From a checkpoint of a small transformer trained on Wikipedia: 12 heads of 32 (3 for keys and values).
Each number is 128 + 24 x the weight over its row's rms, rounded and kept within 0 to 255. Layers, rows and columns count from 0. Numbers have three digits each. The size before them is the row's rms in percent of the matrix's.

# down: layer 11 MLP down (transposed), 1024x384, rms 0.0888, rows 670-736, columns 256-319
# gate: layer 11 MLP gate, 1024x384, rms 0.108, rows 671-737, columns 256-319
# up: layer 11 MLP up, 1024x384, rms 0.114, rows 671-736, columns 256-319
down670 095:128099116105118124080196119092168101106128132149133108168141131143125068137123174153099151100097090152129197141143140118143112126140093142154151124125109107152098169111127147140116101133115094
gate671 096:141130132106102166100154111131140098128149146156124117113166115142161134107167152173174145147118117170067163133101145127076166106146171131114120129144111148181136159167132139165120136215094139
up671 102:127081133144132133138077140135147125132123139111166175156155147132116130125143143093115141140138111079121133181153085154108123130116107103152119133105088129080122115075117140123132124108131139
down671 108:144173139120131115116139165157123138153109169124135100110093137114127094098086166127133156070121185128119156113112134104150127102129154130167165111120143204122080140167121113110090136093132140
gate672 101:116089133159122124110137167118122110110150135176103130105118117103156104147146136140149107143139107160101149161130112084127109116116164118152082109129128145131158106110091122095073143145106138
up672 104:182107112146120109146100124108106136134094124132092096095113142126109130089104124150140126107109150123144108094161126118140128177107126145128114163122100124115143143100096137078181142123137130
down672 106:124146106102104136083167140105092134115125118112092125155145135169165104136124101110118129137110113131132118121114137112154161124079170158167129108135181154151128148139104151114110125121118111
gate673 104:160133187128123144148128132153143090086147128131139179153154160126100131135137084101139088133063086103107123109186166132184122120123182104125097135133089102114121103131158115111132125156155137
up673 101:138109085120119119124134125167145137157143127169118145106123111099157112138141150084145159137124136150163162159070145175135125147143108138121168171087131139120159159141123118161134150131162158
down673 103:128143162132154105100124104117140141093105136168077159158104147109135155064116152126098130132155177086111123143121075138166095128105097130161087180068108139122124192126120137129142098132145137
gate674 101:111126105136140127123136120151153168149139153105096153120154108113128143128129119165189176151090128185106137153145155095153132135114104109109096105157118151124118150123125106121130147130129131
up674 098:134085164149151146118154150136114104101125101119171171153158155162174137141132155130116118120095116138177115104147151102135162125109116115089116109137103127096154117112105121131154138126144113
down674 103:146153112150141126132087129138139115147101143144190169118139123106120105083136169123141113135112126130131130119172197095136135126120149101149136140093133119146112130108169166130127113155132146
gate675 101:163124137130143148121135121141135149094103104040124132124082111177117124106117117104145095163125157111126120139156144152154149096113119119124120138112102164132151144121150109087130121097105111
up675 103:120141127151142116195127114117173122127123174173133120119086121077147138124106121151135096133134149112109098087127120126138128104070124159138132154134158126103086138158139108133073092092137118
down675 099:107103123151119128122108133086151164144172102139110141161102143144124158142120131075136139107135102122096140101117143119126158124129152117078114145091133080115132179103079138079170128095098098
gate676 098:120103131126094122129169134117110162100122114110145116124103074148105110090122066129161098133133136134108122128098127117104115116138151117160149122096120162081145173146077134126071131133141151
up676 101:149122132130108141108121142123127151098092139137106131111147109167139128143152135128187138138138131140145094156141142140074166100049147166109128114167116106145084110151149131137110112150145159
down676 100:099129144147135142126145099126102125144112111131179103145108128150087102118102118128127094087133153146095160127120120148133047089085144127151168133109184125106125165112111126140108159121199121
gate677 100:125179138141136123115117060147131151157110117152150126128172096154136108135083158153140121130149126103136108128145156167083131134105169142139164124110154092154133142149119139097136148107145182
up677 097:116113139147139134151118166129155115161111110099116186116097099117146149152088142123141117141140126146139104156109129148085116170177143118138104123111167121138143131140128144151110135090140142
down677 100:159121200149104126144117138141123174070148157132152121134140094145120105087138131085109113124117086070162125155163107178149110080134181105135128145145127155106132096106157121134133139148169132
gate678 105:145104123101078116091146097147141181106093138082108100126123095101100111106139118086143138115163134136132133125138126157082137114123135099162140171107117096115149114136076107127118110149154169
up678 098:131091107134151161143101159121148138098151121118137120137101128118078176145155118128121152171111143151062119167094105131186095111127145138160112157148156142134118102104159099103146197151082152
down678 103:148081157138116106106125174105155166110077095075174129096176087155128152125139114111129166161141132096146146122139162161108127107134110076156158130189125094163120106119090130081095104150079164
gate679 099:154115154089164097096131130124102145127158115125123154108155113138165086099125103115113166113150134153124168116123159133102152106141093143126159123097117123134130102116130170087140178118159129
up679 102:173130134118131126101112148108147140152148141156161135103102136105175110097133136101152178131145140102126126138160090113156097112113111141123126149121140154053157162132106164144129164059149139
down679 102:136158090138136112172131133104110140158169085114138111139153116131149125126120146156108119109101128111150150175132140133124093067133120120109099166117090143119099109103114130091137137094139106
gate680 105:129134108124129103087109163099168144128115121152160101149129120095124106139106102124152116141145142144126126120097117152111098136130135107127112092098143076118154097147101090112138112106159086
up680 105:131179143124132129112129179134180147108095139137122128152132114111142126120115134109120127149136160122107159146105133134133130089119139107123094147133129096143145153132137144108101119142133131
down680 104:106112090115152127083170143153136155109119149151126168157076115104086088120112110121104080146112128153103123084085152104103131100120115127076094127148093139118144180164110136141125128118111118
gate681 102:128130142147175141069111140123166156117130179147089092137128126146152119158143161165152101085159153136111163140159133114117117148130128094092145112112113118135095164145138121127122108138066117
up681 098:086128127122127126164099095125130113140140106138107142160120074172111073069123155115100123148118126133165145121127126171123110110178135107118140156172120114092108155105146111159150184112143121
down681 102:155133124121127132133149132159120075158103099136095118120148141114147154098149103120142126067147161109154071142095132112120161139126104124100073126132142163171127143126160158149118160129138118
gate682 097:142124142107113126072125140148079129113104196151122151138104131125162122174149135053153144154118115128088132161116109066136153123153170091134143127131103163105132115104143104165145134122092114
up682 093:084124140155088100141145158133109124091120112120145073141159139110138123137100077141098135095096165104088120111116163110162124133152115130139170184140115134120172141148131157155140125164113126
down682 095:096132132148123122151125082128152155144102126094138087153104074148123155139157127158136178110083128158142111161135135149128145159129154099129117114098129104106162162070123124126076154088105153
gate683 097:163128147098138143120148117180144142101161150116131175151116108129152137114115100144118087137139160173140076114124122160114111109116139147127098177160128125110142107144134088136110112107121131
up683 101:128093143148145163118109130151122105123148142130092143118122131116130131139111108152138097111102142127118119158109171112124134153124124150104112136147117124144131100155146160170135133153166109
down683 104:141108099154172066139157163155130133174131133099130132184122146120097145150131116169146104129133100170144141140150143133099110156121133097146147102069127120109121081115135139126134115097159115
gate684 104:134109149130115079151131095103122159137098139117093134106121104108164129133143112120099089144140107143167102123131124103192109095124113115154163123139125147126108127127117137107138142125118114
up684 104:121129164149136097144119134095168135124170143144150159129122142066122114116141119138124106112094108114114107089120111080108098100167108082130147143161117126170094100099118137143094140110162124
down684 103:119157131126125103151074131169100147089117149081121134135113138124128142127141152141112108134121092106086190091141157118128073132137124141161094151140156096117141124108153134177141142207163132
gate685 097:097143148101127133115075119120123099104122127135125117134112102113137100135121121087146151140129167106104123147177090127121162131100138130143138113092110093127129100113146146126133133121166146
up685 101:141129126151116128094098147128170113113127133148134136131126117155118128088106124111125108110126089154137133132111134150152088121138171136143116066157120114119086134158110124160139186126128139
down685 105:108080140143094148141188141135128168143167171116115176160149116136133133119129102090146165144137129112116129136144111122103114099092131122077125120126128150118121107131118111153160130195169150
gate686 103:153120156156131102087107122156149123135112120152094111101122142129138143113120131130092121130116137090165160109125135100132114199118151090139123108152164157130092106165147107140134143121150116
up686 103:088129129104151165130128090114166137108160118113138130136100147134130094123083176142115106103105118115150147117164110126120177170101153140112176115151137154119140139114140149097107086143134131
down686 099:136169176159091077138096136151172117124151138168146155130115145123137145125170135133119105123154113101115117139099106130164117141160077141103106131100149134117129122115089152174117118144179157
gate687 093:148140082064131162135139126174188110129145116143136067169115138149151149148077136082128094107137153150139124125103131158134115088137118127162157153144090123101131112164111135125154111111119133
up687 096:150100138180113175118110115172155127106116123135118156118129170105150097125094127123053105169158138150133169103121110160166139149101125146166115128131157122135101126150114164130122132172132108
down687 094:133148117111135099105119089094125133092125120117117163110114108143109140126196142128144178178136129108101133158148139141171107130085115096139148067122126085111163150125101126133112150100133153
gate688 097:140112150112136169070153180142134148172148111128144189080086128126111103111157155123163117084077117117119107114135125136126194114119114120140160105113129121143138144127142123153146141141145128
up688 098:112127119117086175162146126127171150118135139102134125089090156156110151087112167150119109143139134154107134144084139143087176153110124144137148098115126143107146121101146097129187133086095154
down688 099:091067133171153126117154137145109116151142151169131112159118179115142133146125140160124126150140142150136118114127139171148137113106122169161133118100109111108117094119146149103103115161102126
gate689 107:120106109130144128130145106087179110149150145113089089114175086140106138122133143101151111187102124132153131144078120119099113120091131106151107113123145132084126104134139080124188134103133119
up689 106:125121098113151117116125120104089156165088122109166139142109163149158157125133137137128178163128139068073107112124130109114141081099097142134104162080088139117141103102146103092149110167079096
down689 099:159149112126119128118124159121153136142134131177203136107141107111124118102158140078129119119162132144133109146158121118110119147142112140074073071181114104119134125161165104094102105109071129
gate690 100:132090121098099106106149114114105148170136128129121139126136159134151118148139139130116126135162137150167165149104106126108104110102120133105091138135101147141164134089166139091098137125088118
up690 094:137142092158133130149110139152136123148136120144148140123160163168112111122117141139099100094104136141119124136126149164095103130123126137119167162133120104146143090117137106140109116115107066
down690 096:108143149124125182155166091162143134148138126099121133135104107121117110158133165124104153108172134112087156134124136129131124112129197134123162110140109111139105149136173132130135064126119096
gate691 097:145140128134105101154099144165121078104150126161104145108126094138137155114111089145099130117144115112134118134139133141107115130128113151060101109139130130086120114118168085142124160117153125
up691 096:125130121134126126135179140153092138088117144129121128134134160107131168108106118094137143126122157116118115152126098125152146144147145079106099165147090130127118140135151134122108128123120095
down691 097:133109115131099127137117108115138081144080138124131125171116150098099137111129128140144136143117071126084157092152076106134131159119168106108106119123111106172117142158109145130090146144123129
gate692 103:124161146134139138094125128131159162112114141135133117143149134154103144134134093144156103130132123176157111103121150136082155091126124100136120137081137112111140120118114124156133122124123115
up692 103:126131176113143096152120166107143104134106169109141109151144185140144144103113124134138117119141095132118095115192087148122140120079149134127119127136155128114172114146118150168141100120125113
down692 102:155140139096170112190089124135129158116173166096162166131122132126142102096162125108175121180130124178144136159142157144125085104123142125115101135150125108119100133108138163121116173126087110
gate693 107:194177131117107094150167116124177130119130154128151126114093130127128142149143130118144077096174110120127109127172123129093112135120107113145137113144106124109113128100092113130132129090136107
up693 104:130124153129108142141189133130145119135134117101089104099109130163071091142112142120107143095109102122127145148140123159091141114118118117130148099172109116119137147130168117114117161115122142
down693 107:138100069107148137140136132085108133083178147138156124121158130134148119136096137136112170151169087096132150128126141139084137160154150136190185147126178124165101136131127149128136144170116127
gate694 103:124148150165173099153125159151102159131174136106122152114105125103137115157097090114115142139118108142138130153165114122114118142121151132128079104116111122153140108107132188118104148127064117
up694 102:107113140120158129119137141107112151140130120142124142121152119117118123132129126145107106114113136120142160107138148127117145122112105112121152102170171152165091163121152121117135117150121120
down694 098:125130124133125108146149146096158169154124099111114139173151142152175147128165105166134129117134162133152147134114120161123065147121134105135142099190113140130117118114153080127122119155158129
gate695 096:140103158124144159135143103153114116174150128094117128120157138118149128170144114131156160149079133150119141112068069173118136127162120141140149143093121106100170132141145109100126137137156125
up695 099:121104134130103108096146130164083068137133125152150135124130127104148117132117152120132130113109155125104137114163165154127138134125113125144134139124168143127097122103101150130119121113112081
down695 093:126136139112147105137102144144139152167120130103122106123134150173098109161097173128122129158094122118170083126101091132092132169111129135150030172095127142082147148151150107150125145131161180
gate696 100:134155108092104118129125118166108071128120139102164104135072121098175103124164129135145130069169111113146138150099156130127116153083126075101134133111108130122096115127103107135111129127129143
up696 098:146143162130176136123095076111115093130108142081116145143163084104134098129129080112117124122134153103118158136124130114111144100153115102127144162120164141119094122113111108099153112162137122
down696 098:148119115158183130101134146109120118086080138137105147137142100107137166130123134170140159153112124137114117097128097135112174157140115176122124124138127110103124156099124166110129134113094153
gate697 098:152066118152118131136110096145154097129117188154116157124108091135123124157126130151194121140081113157156105130091115099136121122126107155129143097150122118117163141111136129121106133064136109
up697 091:147127104078115135067112108116114119157100156108165135096140155121087153142155116135116144140132124143101172114122136131171131146126157115156097106100157103152112125124147128090117109099154126
down697 082:075123095156155131142142151119154147120145107129135104145112126087142120166145149106117109153163140128127136136110125132102131101145116148152190141067136119128104099131111114142132136122110097
gate698 102:106134149136124120088101100116137140082170097157154140120119102128092136101140155122128108156157122139132106126153116120094106149149108155115143089147148167125101143128113123139132113138151151
up698 104:128120147103124182136132159174114118143069143123124124114141102148112109153115107135127133100158142133152144068117128126107143140139193084097160129111076150169106151078112124124110176159160172
down698 105:115147141157119086109159137130129130151124124129157130180172131116158166124152136169156128122143170145158069115113131122135143139115127139165164138098138125122138105091114118115116138167142107
gate699 105:107104094122148078105132123168121119128145130091139139140088121142141159172148142083131140134180136153149163135175084131124089145160091128139142090126155116155123117132155092154181133130133107
up699 105:145116114102107128116111169089122149158146139173104155135153072105104092097089133114131162123075164139074122115106154137105181067108128137077147150150189164099117170157118169138098116092101108
down699 100:137106134143152117121123163142095124171112127162111119128115162137167103125111117109108175187133140118134095125073151100081160133125154105169154097151137150133121148152156108120107120144127159
gate700 105:143093119151098177138132137130161173117143127120136155116095130112128131142121134122115076140124131095136121143115109119103129111157091109150131184121134115081161125091080155123142128096111181
up700 109:152102127106122124111144127127141117131155116103107130091167119116143129180107151146125098095129118088136153139106095145140124091117107186119110138149134133142095140144152170163145137131097122
down700 103:112114107079133139127105168162130096131154147119150142143126131124065117126137092131106131115097131142142138150172157087127109105117149128139131121132121140136114133141106110170097116141169124
gate701 107:137149123090136123111164114131107123138136133124109121131136156181128122135150171114117133127139168141154143119115099081139110126150109094138147129110150122073104077142143162102171085130116091
up701 102:074114136180134122123117174112109193125100152115126097130131076124154101102179142114147096169161144124108146121136146136080109158119116141071109164096121138118110119089115178128124134112161108
down701 100:147144075098122154095146140127118148151139147139123146168112130122085157150100085097099143126147105092121104096124076145101113082139097142099195166135118166109121119089138126106136121140134076
gate702 097:156126147156141108124132147130131115123157158086130151141130127171141125135152126170087110115130129120139132142131138168107145148129115097134116119159166169116164122110154092110142118129125061
up702 099:164109092136188126134081149117129115124086086152108105067137112103138125081116162100126161124147149131054136127099119171123139167108117127115094151152140146158129150156148124127154131126122124
down702 100:094145152082124149127151130111144159129125146122097120145115123140121109224114124109129097188181107161117135142132150112143149140138149139096117153136141105157134116164131134081095145150137149
gate703 106:110141146173115102075125130136095100177115075120108175114081129124114142096123071171123129168100079095128142104188112074114136139120087094069113108109135123119127144102153144130142110142130103
up703 108:136125145102112141114112110118136150078155155139087154126131116182173112150133143110140107158150115109167142073111118110141129136121135120114108153176139140139104136125132143139177147132171107
down703 102:122146090164104142134120136182112164090108160107141108141158134101142132107111134183156130108120088157135135115111133139157087195130133075106140156115158133111105110122133088107138102099136110
gate704 100:136096120151128121099148133118156130132151151129176121089181114136106141158156131157118153139142136168099133069118135170134143076128115113151110121152123161162129126152162088174110110158114152
up704 100:126100153146123136166157137144147103115109105130120111152123119117125193161096132171167168106134090161150153142123137111191120162120077135112120107132131163099139109152139141146139121129118082
down704 103:157109083087110090127116152176099122153110141111108129138099110070163139139111077109123123128152136151123143137118118151141109092091136156173102107187153110128126119109133107142138093122109125
gate705 098:120133180155115106082151123165128146159108170121134154092112118147143140100157116126140163080140096126131140080164060111122145138144139160148127129113147089170098151125125180108092079120155137
up705 099:139176144124171120147103133153134167104114144139164107163100109084137099140134115132116118132099152163123117134110116120101093087102159151118136121115125113172162124150141135169149141128140091
down705 105:097154133117090151107144137129145121176145133131153089100134148151128129132150157111133155095116101135103121108122130090094155149130150098089167093124144102142124121173135145155119111136125117
gate706 105:128120130149146141120118084143144126117160139115109125108120121143143137108116122118164092127179131160125102179105091135090101135108145129121060145121114157171159113112155135128132156108108142
up706 105:107141151131123118132132150128121143130102111116152182113093162129103165148129157169133149133123109131105097120170172140148112154163088117123142160106160111114180182108100117094169128134143153
down706 097:112132121125142090123140173126121119094148114126122090130132124171150093130139153117141134118121124134094134134089080091128184096112131151156036140158109167151114138120110168095086156095107141
gate707 101:126149105145075117137137167134126128155132115143121134116139149134121077156115109093135091133078101118120095109152080120191117148133132107149099147156117119157133166139138123127145154130139126
up707 101:067122125123094127160099108116109147105126131133165084100119124143150181130088153107110126128117119112140126142134128098152116146130180164136119143170141144143108101138107140143128077155151175
down707 103:115153102146154119113136120116123125127123134103102117117089102145093129188152072110144117103140112123122076135128120088086119165130143129097153112108087115115142145149080193123149141100157142
gate708 098:121122174116125116126103166123117164128113153094135158122137113090126167152167130135111112173152097119151117157158116127128107131145153108086121115159168120142148115161114121095134184096120132
up708 100:124128124140133116137121131158135116141152165145116156062153110183117087138172117098127143156113120146109181094116113143123100140167095120136141145155135133126132138153124140157157131144143139
down708 103:116121111128136090085091130154121157148132155107114139106145114076184102141107136072112152084158108069141089157090158112124117140105139135130074121143092127123124119131097133118164101093063090
gate709 098:164119118087143160158185152168104113120158133116129120108152120143155144100134118136128130124102147096151149138117166125105139115092123133124125133101139141076138119089138132135126136135125119
up709 099:151098095117106144090129134169121153146116134128102124130147125145119151139117161133118102093184142176079113118123131138084074093171133106128126124113132125114124100146109061106150108078124172
down709 101:123117109082139102110134140148125133066130138117150138129141098166173156130124144112151163147090166117163126092114163134145123148098142099136107137154130147097137094149133139141116125117086181
gate710 100:073176141084151107102154131108123089152110158144129147124092106147103149158144163157105188145130145120120195168126097101160144146156116156152144149124138106129106114136140116176129120140153094
up710 105:142118135123148143117176145127151161123106096125124142132118151154125162134122161109161112151140092169104116145132126115108085131101144110147140149126148127132158159151131138118061113087102148
down710 102:185114101103128118093109093149116123156121194143135114116146135158163121122140119101102139107149113122142121101086098168178140122132112129166145123114101127134120138107111128158145137165119144
gate711 097:125092147118101106135121133162102137085123161158106146151134138155125133187174156106112161128120123104140142148111154132118168168105150131137089127134136085143111106184096133148127086118145112
up711 099:142144143139090153131124147085124161110139114119173128108114119139127093108158132151090138106107108134147175142093172107119106133110105118122085112133141133144092125204116129107141136113115150
down711 102:176130120187142112077118112132102124122165133135154183107175108115147099151100126126131109125164115099116112162121102136174106155122114140126131142124187120105116133148167124104120099113152119
gate712 101:135137127134124148125128156137128126171121121106123102114122114144127149116115101111106106126138148159107158157096135081145131135151090075140095150125118125122130095128143091149127129168142157
up712 102:122133136089133133114135135149111121085081108155088144102152116159159103114077088115101102142118137150122155104127123136140130088118111099153135143101110126178122151121108136118064124102115104
down712 100:074115151129153112114145105123130144106098085108090130143164129091130124147091062132124140138155163124091157125147183094138121079142069080120128130124142094130106116121144104153112125162100107
gate713 098:136137127104132091109088108131156132115138104120112147128095141116135127172129163132151124151147158120059160130134131125125137130110153126168122161136134173104123137102089134100099187122107120
up713 101:123111118095140147124111135095075060158122148094120093142099155122105098153153121112128156089153121120152136173110128127154140096149091079111156107162114129099108106122152128175153074127139151
down713 100:153116166147098084141127098136110145104129108161138138132110106154116114121122122079128141132104150138121141129140127120146149127100137171168078147099162138103141102108115084104089169146118078
gate714 094:128104147154091135123112130132167110103129070144148136134130134170150111150155140168126145177100109128116148114122170083124153172103138119109106128160161136121142117171146148138140124101151134
up714 103:152125120127144113086120111143146112090079147132126126130105128138133140065147117092127134117088130162121126103138083132147095159137149148077084147098115110113114157136141129127098123078171131
down714 102:123105119119162133080173120131122095111134098092139130119112126114121161081117139151165127122152132128127113138131118141160144096163139169143118159135095080166109093121114104158117134132154140
gate715 105:136128167129128132070133137148093134125172118179128137119151118107103170123137092110142119127127130140159114134117152117117155119090150166150104122145146134104100120086120167159148109103134123
up715 097:087137165074139147114093126149163125111177130140157112141108122106165111156119145124129097132144148087138109129161157098151170114149127137129122181110118120151119127117128118142099136170133127
down715 100:137175124153121095143166115126118130156112161121147159148118164143130126098159114114161143154131108135095131141169070113131137111166095161183173131134134150117129158086159165143115125136104152
gate716 102:162156144162134103104115120115165154087156139157096107056129120104143127131116129117164124095129126081109124148076130128126137120106098076130175167153136121125082139150182125142176133141143163
up716 106:104129130172137138157145074130154144130135113139120147137110102146143167135143160149170131100122124119144077140130142178143133094133087148126142102143123079124143142134117159110125075132142152
down716 098:123097113169184088090113097113180157122123135153186148182114168140150119081154140122121127164170097127128133153131166142136106148142128141097145141107124075135160132151138101095126119132123151
gate717 104:148097126160161111136113116118171147107123092116082149115129124129136121105142120131142129163119139131135122128143141102158112154112150089157182158112118126108088104155121163146122073135100146
up717 099:139150104117111107153099191112107122177082143090100145092174114122101106090154115128106143124141150096186133114096122142111132128113104139123112143106157128164078136133159110131134143151111124
down717 105:101180124104131099174167131128117131132105127096163115112100092135145144162128137140096197153134151137158137175146126146125106118109130097109044103178109170093133142158146152100128167088159115
gate718 102:168102090122112144134129134165147098160114125091092152117115172138123129139112111131126129105114115119161150158101107123149135169105149091160131164092116145125125121134122129131125116132107155
up718 101:109085152127137097120135134131161121103111112129156088110146124144142163111150098168082137072099119148136147109058154130130102157135126170109140150136125144113113126185136138150165134100139107
down718 098:118082161111129149134117136115130129165112084127118144157118127138150165154101140091109109074163116153122100133140142101118131108138141130108168158119101137106116061135150098097118149129131150
gate719 102:087129170111171091112131087128141098134127132121114087125107132109096126145182139112098122124125142192131117171124172138123135124113129094094101111096096090095116120110177130120123139118120132
up719 102:154139130128125131134140110128117091113095139145127131168160126104121116125167059122118112204161115105122115114105100125163137139122128119145125099152128130115110146120157132148142142158144132
down719 102:125166113124100112138097137151169177143133118168113134133169124126095136145136114155101080118118149112134182195144082136119121115110123120177171109110121118111138114140147165142102128158116171
gate720 102:103138110117146136129126156166158121132203148106117138165115121129122130119122112129158125098135152106083111111149138115133103170108103151120116133151142149116122096127105132113118133137099135
up720 104:133131125104133145148127130095123113146090109134144080141115123142138191138116132094082082102130152125169099112144109124099137098138144147134115122116163114097142100090143155106109123082102147
down720 096:105125112124090124092115120107124134123129086113114152156155087144138133111131103111137125157157153147154124091127104139142110162134124135157065093101128092125106114142106144170154100156115165
gate721 096:168171109139120099048124177099124138117118135139100088099081141190137152121150160134103093155159158099120100151135165145115136094152162119122125129179120129124146117136148169136153125068101141
up721 101:149164153120101112126108105117105140142131129134154142153104135117134129118140119126126121143124133125119126105098138144113089122156143133148078144117149131142092125118142070144154136122112127
down721 098:130151122150093124178103141140127158155164131105135090138118098110114123139123140127119126120118089129137172147134120153136148087148113141121166112065131108095159169164098134100089112119100075
gate722 103:156120135098111125148151192118158144101146141104155126122162111129108134112108106122174113127149172091126147108154159136126125117143142135177078106118130096100177141138125131141103129146159109
up722 103:134126077179143115148152140172155140166118121138168096121127161121126125096159122155116137118159138139130116136131118112168131102134134173113106123210130102117128119149159156104107133126115139
down722 106:170117145150122121144081150090142089128151158109107104077133145112144106120163136142106126142093166115160122115110105117203128121158140146134077178129116155102149122115135133091099152146120182
gate723 106:080155109192087128132137124114125124114135087090099150139134125158105133086080110085132132121136149128127091145124121194132123126117115107117113082150133102118139136096142132093087130164092124
up723 097:128155125136084118103088117105161089146114110127144154115128118128165166138124189106108136117129082121098149140118128146112086148143151079132116168133160135122138155138122125083110147101119134
down723 099:183103162085093122138160107142097116122142140174097160100119154150124133089125140102108128158131116163103146113143139117131167128100125149099119112111125094165114131105122132144104089142095131
gate724 102:117139154151156102126164147132157166100145165086139151144141055142131135154101109134119154118138136124131139165130130129121122155132154101105099131127124081163122128108129122150226128158095116
up724 100:135101160089093139102140139158130081148106154140139108123112089109144152080140128124151165122136145123178102148146115122093142143116108108122173107111143157119131173094101141142128075111118136
down724 108:099123166134120169147149112164091113139170087128152075126137117131116137081190124123108127179131126140147162081098141158186118125105115148106101125120105148155169151109157139108150126130080134
gate725 092:151132124129115157135139094125173143120135117133141140116164109125086103096133162100117082119157121094118124104135096149151102148107169134134140139112148109129109096153092120115104148075164168
up725 100:130076116146136126145129102137112146174167138127139135105158095153144133164108103138088132099145137143122114099141116126136175082095125110133173174148120144129129097152141085111147119141129178
down725 096:102123115095152117112117148118121115117086109130122102091157108146111101124119137133117120098145159153088147163102178127099125169131123137163158124093144108140076157137133130106133099116138164
gate726 097:173139168175112139089137139151140130091138118125096158136101149128145171141143129119128155132140130128108124155132135142109115108101121125128135136114107103088136116130136149141125107154145146
up726 093:176091148130128095163148114114132127149102106129152119131111116117141138135154143134111113139141126138178139102164139138099151135159126130114130137142084197135098114141124114133119150127122108
down726 095:152138168152103160092125126125131125136149093106121119153114142141093132131165124128173130134160156147097130124121161094116113115132145150097059104113127130109169142115171168119162127125117129
gate727 098:147137121158117138115135167140151117169131125144115146144107113124129147107182173110114130156122120135113120128141162141117148109095109093105110169137131094182129096116118128149117121138132136
up727 091:155131119120107122131104173119139127129136143113142159155120146148109113136165118089131122134123116133125123106129134120109137153146127146130114154125140143115086130103095171165168109121106140
down727 097:123122174122108171127155127111143149086102107119119142106119133155104113094104160102126145132119110171110117122121140118108178147122088154148074107123143119072106127088166124107102119138182148
gate728 110:140079116152118130098115104161146094121117123124111156090070088111185173145177131142127110123108143130110170111148094131124127117116120116112104163107126135130146076129112130134137151103123111
up728 103:134113135110101127134110163129137137184153138134104106070120115125149119117146079123132125155127140128117166145107083174146109118146124145129143174119133128152129109129147098127132125131119165
down728 101:129109125109155128122147119105121150125099123098130130108127066116114098109145115119105176167118126180164166104132152106144117141109132137147137138153106120152182124138137185147127128140150113
gate729 102:131140135103153177135130121143152104148112112112144155100122119144106125151143143140132161124122106092119139127099114141131106068167104120141147166120140122143156097098130121139149127099098152
up729 101:132104105152164129097149105105132094116114083143115123126125153130117122147079128103166127102158134161088141158141180150102113156117118151128097107179125104096141126129064093098115147113143130
down729 101:110124046121109098122109130126119091098087115146128131170136172140128094081164158120113117121138139129107130121097129089128169100145149114130088098154097107099118108088075192143112125138164099
gate730 099:102148115120114119119099132108154126119092147114112112142128103137151120129098104101111110140156152145120138155166093132147097135098104121147135097154097148101108119122112139136112157088129118
up730 097:142118130151117159101119148173117126097138156125158097134104112146182137095152092143113111146075147159094131138145119121146100163153136150120100150164140155139120109160126137141098106121146160
down730 101:187146144168134121128136106121133090177084143131091126151138118066122129117153127129097109112104101109121164147151056107152097129115125097182138141140120146101128147133135145112112167142136131
gate731 100:116103113182098130100116140150151089124160132153086121098143135117127154112121157106162113140100142130110097108120130200136158138086138112119137139160133108164152130109104112113134146149108138
up731 098:137121104133105097122144122141151129102080063112120174122112131114102119123173127073169081125131098132157148127147133156180105124122126113139142117135123142193101157116126161104135107198096181
down731 101:138113135115175108076136106107134110135129108115131131149145131097117144128150112117094144167155130125110157108065150145096119143171100137139117096128101069151125126218185100081117104153136141
gate732 096:143132097137128070131125145117164102139135119152158105061163106112102156147130136087126161107140153129130110116144138131132137131066085143115105136123129126133084087109141128111123122150101126
up732 099:112166153121164075115183164144154113102120103172162077154113071107142159116108126126130143166142153117112142097109137136099139162064118114145124113138198111127102115132149102152115103124082152
down732 097:138183107119128140135150128095128121138130120094156097114132117139106150123174144118130130151103145108149103130127137091133175103164150120079145102148101123109118142117154164134110141156107172
gate733 099:118151182137154074134114129147168139127179081138091136124110123118136121134145133124131145137139127130111157143114131115111105144080131133128146160127122096112097120133144130166121144130111149
up733 091:094121098165109134126093156072138124135114142122125105133131133093104122140124136128146131152052127126151066104143090160162113125156115163131109149099162165150148118117120099118141147067130144
down733 100:112145102181132124146128127116124100132142133133159163101151107152187100115088208144141112143158140157144152090129132171091096113135122127178080127155157101143134151095172132115096114137120094
gate734 098:092131132118113151155168123139143149101153101138144140111109123144106157131093089129111120157122116115116131131161156166102124150138113135184105082154142083114137168153074158119132169128120166
up734 097:119150142111105107134088138123143114131122117123135108130107134107100133090130161123136120116145133094120132092117059140177158161127152129083067126135108086108110100119162113157113122107126143
down734 100:145159159147104159147156146086138114123139099154129156141129121165114126123105152162122091066157132177139133128107183133066141133120139110152136128173151095123157133138150138162130091123166124
gate735 101:133102113154134162125200100112115147097121094127152164100109092138135137143140107121161109117153111148101122117179141120116101130140177148151126072128131143124128130148142117111113134145069060
up735 102:112088114145132120138143103106142110138126143090114139133162148113097124144093096107107114151133116175124101111140113115122091121114134137124105135093105150134127105120111177114130123082122148
down735 097:099126106157122129119122114119133115103133176148179154111147113169136150117161087122107125112140123130139096143146108115149087132100100094163072154148119114144108111113110183162170132140163133
gate736 102:142156117120163121172105105152090138165104169124142121134112093124109110123089102123121136108152152111129131167103152125120080170127139133102113127107181137167113125123117133183100123170114190
up736 097:155124120114136140133109172070114137093098101133130092081107168141173153116129112115152142132101128145133084149157150116137117157127123133128123108108110141121103087138142182131114112156129118
down736 104:111147125136129088139150140117131092113100101097149159113179095162106104151127144113119147123133134123104145156150126121135157157135104127133099159097156109140140110137107193119148139115145159
gate737 098:111118113116144098081134165117136128160116106154174132126118129132117188101113127137139157134106162114133102093102104098081110092122146149140143113154183128113134125116125117163152132118159110